config.toml
hidden_act = "swiglu"
lr_mult_up = 0.686
beta2 = 0.98
decay_shape = "linear"
Each number is 50 + 12 x the weight over its row's rms, rounded and kept within 0 to 99. Layers, rows and columns count from 0. The size before them is the row's rms in percent of the matrix's.

# layer 5 attention output, 512x512, rms 0.159, rows 0-99, columns 0-31
101:52 59 62 58 39 56 61 43 58 62 42 52 62 38 39 42 48 56 44 69 42 65 49 34 50 53 53 54 43 47 56 64
099:48 69 71 59 41 62 48 40 66 56 55 50 45 32 50 48 35 56 56 58 56 49 39 43 29 49 35 54 39 59 40 48
105:45 51 63 66 65 49 44 43 48 52 48 56 44 47 43 64 37 49 43 48 59 48 53 45 51 54 62 60 63 43 42 65
103:45 43 53 51 42 40 41 67 61 53 33 66 52 42 61 56 41 49 43 48 49 41 34 37 68 38 44 54 52 26 69 45
095:53 42 44 47 48 46 49 29 40 45 58 51 76 44 41 44 43 60 63 54 35 51 46 55 62 47 40 47 67 48 52 47
091:64 73 48 69 44 56 51 59 47 17 60 49 38 41 25 49 44 45 66 49 74 51 44 45 55 48 54 51 45 52 63 61
100:53 59 36 70 33 54 52 50 60 45 18 48 60 37 43 61 50 60 50 48 60 43 35 50 58 39 45 38 35 12 65 48
102:48 54 64 25 62 37 51 24 59 34 76 51 53 58 40 57 54 55 43 37 40 49 53 46 40 47 44 39 46 53 49 40
104:39 52 49 65 47 43 52 55 48 59 41 27 34 61 49 41 54 40 41 59 36 32 46 41 60 49 40 36 36 51 57 56
098:51 54 42 60 58 71 45 38 38 48 49 44 33 44 47 29 33 24 28 69 52 46 49 52 42 41 31 58 49 53 36 52
097:52 67 56 44 75 64 58 40 53 59 53 39 49 47 55 62 68 43 48 24 47 42 46 41 52 47 62 43 59 62 54 35
102:62 38 42 40 51 66 57 67 35 56 49 59 81 57 51 63 58 29 51 39 45 62 61 47 72 23 61 52 62 46 72 45
107:51 53 54 37 51 39 50 61 70 61 47 52 31 43 43 51 58 58 44 56 46 60 29 58 51 50 60 56 42 55 56 54
097:41 44 49 58 51 46 61 44 39 57 69 51 46 49 55 53 38 55 44 52 40 34 44 51 58 34 50 46 46 50 59 43
097:41 46 47 53 43 40 63 49 69 51 32 51 62 54 40 40 44 51 32 64 51 49 43 43 56 55 43 50 52 67 62 57
098:54 43 49 47 42 44 53 76 46 77 28 51 47 45 62 34 44 47 31 55 71 61 46 53 74 42 69 38 52 53 49 59
098:54 45 49 58 55 59 47 44 62 52 67 51 56 63 39 66 42 43 70 46 58 54 68 59 51 54 47 38 32 68 53 66
096:44 33 53 35 33 54 40 42 58 37 44 41 48 62 54 48 42 39 58 50 32 46 38 44 53 71 50 54 29 38 51 66
099:52 53 46 49 58 53 67 42 31 50 43 40 44 68 42 46 55 53 62 78 57 55 43 32 67 66 59 49 39 51 67 41
117:59 58 44 54 54 53 47 48 63 35 57 62 48 54 48 54 52 46 58 35 68 74 57 58 45 50 18 70 48 64 64 61
100:29 36 46 56 68 45 60 54 40 33 45 44 48 48 40 47 45 35 41 37 45 40 69 40 49 48 52 67 56 66 44 38
096:38 45 48 56 63 42 62 55 59 57 60 50 43 48 24 40 65 36 56 60 56 42 36 46 60 49 65 39 49 17 56 43
096:56 46 44 45 65 49 35 39 63 48 56 49 56 46 46 56 37 35 51 57 55 50 54 53 50 45 46 64 47 43 65 39
101:44 58 49 62 53 44 40 61 64 49 41 65 50 41 55 30 39 64 43 38 57 54 56 50 56 58 37 49 72 52 49 49
101:39 39 64 47 33 55 63 29 59 68 48 87 40 39 47 49 29 63 60 51 49 83 50 71 58 55 72 34 54 48 46 62
092:53 66 72 50 57 45 44 44 62 72 61 73 38 42 47 45 72 53 65 45 71 50 55 55 38 48 75 59 55 79 63 64
115:60 58 58 64 45 47 58 50 59 58 46 50 51 52 60 68 47 48 50 56 56 46 48 45 51 76 27 49 49 59 60 71
099:60 28 68 59 52 36 59 46 62 54 74 47 55 52 53 72 68 48 27 55 47 53 63 34 41 42 69 46 66 55 39 52
097:69 60 44 51 45 46 52 53 60 40 37 58 56 52 69 57 57 44 46 41 38 43 51 49 45 37 41 39 59 48 63 65
101:29 44 59 35 45 59 44 38 52 53 62 27 63 56 57 61 52 54 33 53 31 37 27 32 48 37 51 48 60 47 46 35
102:27 67 49 56 50 73 55 49 37 62 48 57 43 33 56 57 48 61 31 43 43 52 43 36 47 38 41 41 39 42 52 37
102:50 51 36 58 59 48 30 53 45 44 37 33 46 55 50 63 46 39 54 65 41 47 67 50 39 46 44 50 43 49 53 54
105:42 46 33 35 55 67 48 37 54 52 37 33 40 74 53 66 46 45 60 63 39 55 50 47 56 60 53 57 44 53 50 29
094:68 54 60 61 38 52 53 49 41 28 48 50 43 43 44 53 26 57 57 50 69 45 52 44 63 46 52 57 66 26 51 55
100:51 76 60 59 44 63 45 55 48 31 58 35 54 56 37 60 31 52 55 40 67 40 58 45 52 42 39 64 41 50 58 47
100:46 58 47 49 33 47 50 43 50 53 60 53 59 41 43 47 50 39 60 53 33 60 49 55 54 45 58 45 69 46 44 48
088:54 58 55 49 81 43 62 57 53 48 45 53 44 51 28 57 69 52 57 36 30 55 47 50 40 33 50 53 58 45 61 45
108:48 47 49 42 66 54 50 55 51 42 53 59 46 47 67 54 56 45 63 59 44 44 39 44 51 50 48 46 54 55 45 52
097:49 67 58 54 64 62 42 53 43 48 59 28 33 45 69 54 49 41 49 44 61 58 43 41 63 45 51 62 43 45 57 46
095:53 55 34 47 52 51 56 54 30 23 41 58 71 54 58 62 46 51 58 52 51 29 53 32 53 66 39 52 77 43 54 61
103:71 54 52 53 68 57 54 36 42 55 71 46 43 51 54 57 45 58 80 23 46 50 28 58 49 44 58 50 59 49 46 29
095:61 50 56 56 67 55 53 47 54 60 52 51 54 53 47 51 52 45 44 37 68 57 50 63 38 54 61 64 55 49 51 53
099:46 48 45 51 47 35 50 50 45 57 48 53 35 43 44 37 54 64 30 50 46 55 58 62 40 37 61 54 41 31 45 36
105:50 59 30 50 53 43 41 52 27 34 41 48 65 58 60 47 39 38 78 55 52 47 57 40 49 52 47 58 52 42 52 54
096:49 47 48 46 41 38 49 47 58 50 36 41 40 39 51 65 49 55 40 37 58 39 55 49 48 38 40 70 48 65 69 42
095:39 45 64 57 49 53 34 66 62 48 60 51 44 55 63 59 32 42 48 62 53 60 50 52 53 44 50 62 57 60 44 38
097:36 75 50 62 62 77 34 35 49 45 50 30 67 80 63 71 21 42 32 57 44 51 35 45 49 48 37 53 47 29 60 45
090:45 56 50 46 62 60 51 50 40 63 27 43 40 54 33 49 51 36 49 43 43 37 48 56 23 36 61 51 45 52 42 61
105:45 46 33 54 30 41 35 44 57 58 48 50 65 59 53 50 40 46 67 61 51 25 43 74 61 38 61 56 49 39 58 53
102:61 59 19 56 54 48 35 82 29 46 47 49 59 43 26 48 41 33 61 51 56 42 45 65 43 46 35 65 41 49 37 56
103:51 50 57 54 63 64 70 41 51 46 49 67 57 34 58 45 57 53 43 38 43 55 55 50 49 31 50 46 69 49 42 53
100:47 63 63 48 48 49 38 37 47 54 45 45 37 47 53 38 39 51 50 64 55 29 35 48 49 60 33 40 50 39 62 55
106:66 46 39 69 31 59 46 48 68 69 25 51 39 53 36 54 45 68 63 53 64 57 45 31 59 56 43 41 45 46 57 46
097:63 49 44 52 38 51 44 67 61 78 41 50 67 65 47 69 50 47 51 36 44 57 64 63 44 44 46 48 58 63 57 43
101:60 59 61 46 57 65 66 54 36 34 51 65 45 48 58 56 70 41 47 47 56 49 30 75 30 38 44 50 48 54 67 63
095:43 43 69 35 34 31 54 52 53 33 48 42 39 50 48 34 42 65 33 49 54 61 57 33 61 49 47 32 67 62 46 49
103:49 71 53 48 47 26 48 57 43 51 46 48 49 46 52 54 51 56 36 65 54 41 54 64 49 39 51 46 67 47 38 36
099:50 59 49 44 34 75 56 60 57 42 61 57 60 53 52 36 60 32 43 46 42 56 58 34 56 55 53 39 63 57 28 60
100:40 36 52 76 63 42 66 42 65 45 35 62 30 45 64 62 45 50 35 63 61 41 42 56 25 62 32 51 66 36 57 66
102:36 58 49 59 43 55 51 43 49 40 44 38 39 58 57 58 51 56 40 34 56 67 63 40 51 59 46 53 49 58 50 54
095:33 48 48 40 42 42 35 47 64 60 44 49 36 54 58 41 42 51 53 43 44 22 42 55 28 45 52 61 32 38 45 39
102:54 52 40 59 38 49 47 53 45 58 49 29 52 48 59 49 50 49 57 63 42 64 49 48 82 48 46 45 65 38 47 59
100:46 29 40 47 57 45 34 54 55 40 51 48 55 60 45 29 27 55 38 48 56 69 50 66 63 70 63 60 46 51 37 63
095:48 42 42 52 53 35 49 44 50 51 51 67 49 50 49 21 34 55 71 60 55 52 58 63 56 33 43 44 70 55 53 43
099:41 52 50 38 52 64 50 59 41 45 57 57 41 54 43 41 54 61 63 60 41 70 52 47 40 63 43 47 38 44 51 49
099:59 49 49 51 63 58 50 53 70 51 33 52 48 61 66 55 36 51 49 57 53 59 56 58 38 44 54 43 63 49 44 66
103:51 31 64 41 41 53 66 58 61 72 65 60 43 46 57 46 66 51 72 35 55 58 47 41 69 62 70 51 45 66 34 39
102:62 29 53 54 32 52 35 60 55 50 60 67 54 52 48 54 50 47 57 53 41 64 61 44 52 43 76 55 39 64 47 59
098:44 53 55 49 71 45 42 30 64 55 48 48 45 54 44 70 46 44 41 62 79 37 57 46 63 42 33 38 49 18 35 36
109:51 76 41 47 46 42 47 56 51 64 45 53 38 74 52 42 48 45 71 52 39 56 60 43 51 49 41 62 52 61 53 43
098:49 47 51 48 56 49 49 53 67 47 69 39 61 45 48 47 58 54 46 57 57 48 46 59 36 45 49 42 54 62 56 36
103:68 33 32 57 44 54 29 34 68 50 34 50 48 41 56 47 36 53 22 34 42 57 43 63 38 49 43 47 55 37 41 81
100:63 32 45 53 51 52 61 33 52 56 47 66 57 54 42 58 52 53 51 58 52 30 44 44 45 41 68 38 52 56 58 48
094:51 40 38 45 38 49 54 42 45 42 56 60 45 44 56 59 67 58 44 56 43 56 53 43 47 46 45 30 55 46 46 56
104:39 57 39 43 48 63 35 79 59 41 47 46 67 64 64 51 42 22 59 62 35 55 45 38 43 46 39 59 34 42 61 68
099:49 36 48 74 42 31 30 48 31 51 26 53 49 52 49 51 26 58 54 60 59 50 50 52 49 28 44 57 39 53 45 56
095:46 45 61 47 39 31 50 55 37 51 50 38 45 39 42 63 52 52 38 49 67 54 31 34 59 47 44 57 50 39 52 40
113:58 43 48 58 52 60 53 45 50 34 48 51 47 42 39 59 36 51 50 39 55 67 70 55 34 52 34 50 50 37 24 77
100:53 66 40 55 77 57 20 54 36 49 35 42 44 54 31 53 51 29 55 41 61 46 51 49 62 44 51 42 40 46 54 45
088:49 39 43 44 21 66 71 61 47 50 60 68 46 41 48 41 56 29 41 71 50 40 61 53 52 40 56 50 50 64 57 43
099:57 55 29 61 48 40 64 57 71 72 50 51 42 40 43 56 43 47 50 59 39 45 37 57 46 51 47 62 42 53 59 54
098:62 45 91 51 44 55 65 22 67 34 47 56 32 40 51 33 46 55 30 58 47 49 40 53 48 55 65 66 38 63 71 27
103:72 34 51 47 48 58 66 58 43 51 55 50 57 35 46 46 66 64 54 39 71 42 42 41 50 40 53 45 57 58 51 39
103:40 48 49 56 52 27 52 53 44 46 67 49 40 38 53 50 46 48 38 31 65 55 35 59 49 60 35 53 42 59 42 52
095:41 64 43 73 24 64 46 45 66 50 36 61 44 52 59 65 54 47 77 42 57 54 37 43 53 47 57 45 64 40 46 59
096:61 65 47 08 47 63 42 69 45 37 51 45 39 68 52 53 54 47 49 47 33 66 37 53 47 41 59 70 45 52 63 54
094:67 42 43 60 42 42 65 53 43 29 56 53 56 52 52 55 62 45 47 54 47 31 45 57 66 28 43 38 54 62 37 41
098:50 70 40 56 35 48 71 44 46 31 53 41 57 61 51 42 26 46 41 51 46 42 53 30 48 31 23 43 59 46 57 38
106:55 68 33 46 36 47 36 70 56 62 29 70 52 38 53 53 23 49 53 59 50 62 48 42 80 55 60 40 61 49 55 62
087:51 43 50 88 57 62 35 51 48 39 41 73 40 45 77 61 29 48 41 65 59 46 50 53 36 56 58 59 32 51 37 54
098:58 50 54 51 35 45 56 42 48 51 47 50 55 37 51 61 47 57 47 51 59 61 61 47 45 51 42 64 62 63 44 54
099:45 40 61 41 54 64 55 36 60 48 55 49 42 47 58 43 50 57 38 52 46 35 52 54 39 47 41 62 60 47 32 45
102:26 46 47 61 61 48 31 47 69 52 27 60 53 58 57 47 49 45 64 49 48 53 50 57 64 56 58 42 55 57 40 51
099:53 61 59 50 65 25 46 47 38 51 26 43 52 62 40 59 66 43 54 36 53 43 45 45 55 55 56 61 55 53 52 59
104:42 65 38 39 63 66 27 44 73 34 51 44 47 53 56 40 21 33 49 39 48 56 51 76 37 53 49 59 36 37 62 58
097:54 46 56 52 38 36 50 50 46 38 45 61 50 61 48 36 51 55 62 61 41 45 38 58 35 50 41 41 50 45 64 62
097:65 47 54 66 38 47 55 46 34 36 57 59 41 51 66 76 45 46 47 42 56 46 39 40 43 57 26 52 58 45 43 52
104:44 84 45 58 63 41 66 40 67 63 43 24 36 42 55 67 56 55 32 61 51 39 51 45 59 36 40 27 49 40 70 49
095:41 51 46 62 48 65 41 52 44 44 52 34 61 61 52 54 45 44 34 56 53 55 24 52 41 40 32 57 54 41 41 66
100:48 60 63 29 51 38 46 40 54 40 54 52 60 43 52 39 66 84 55 51 44 45 43 51 50 42 51 57 49 27 52 30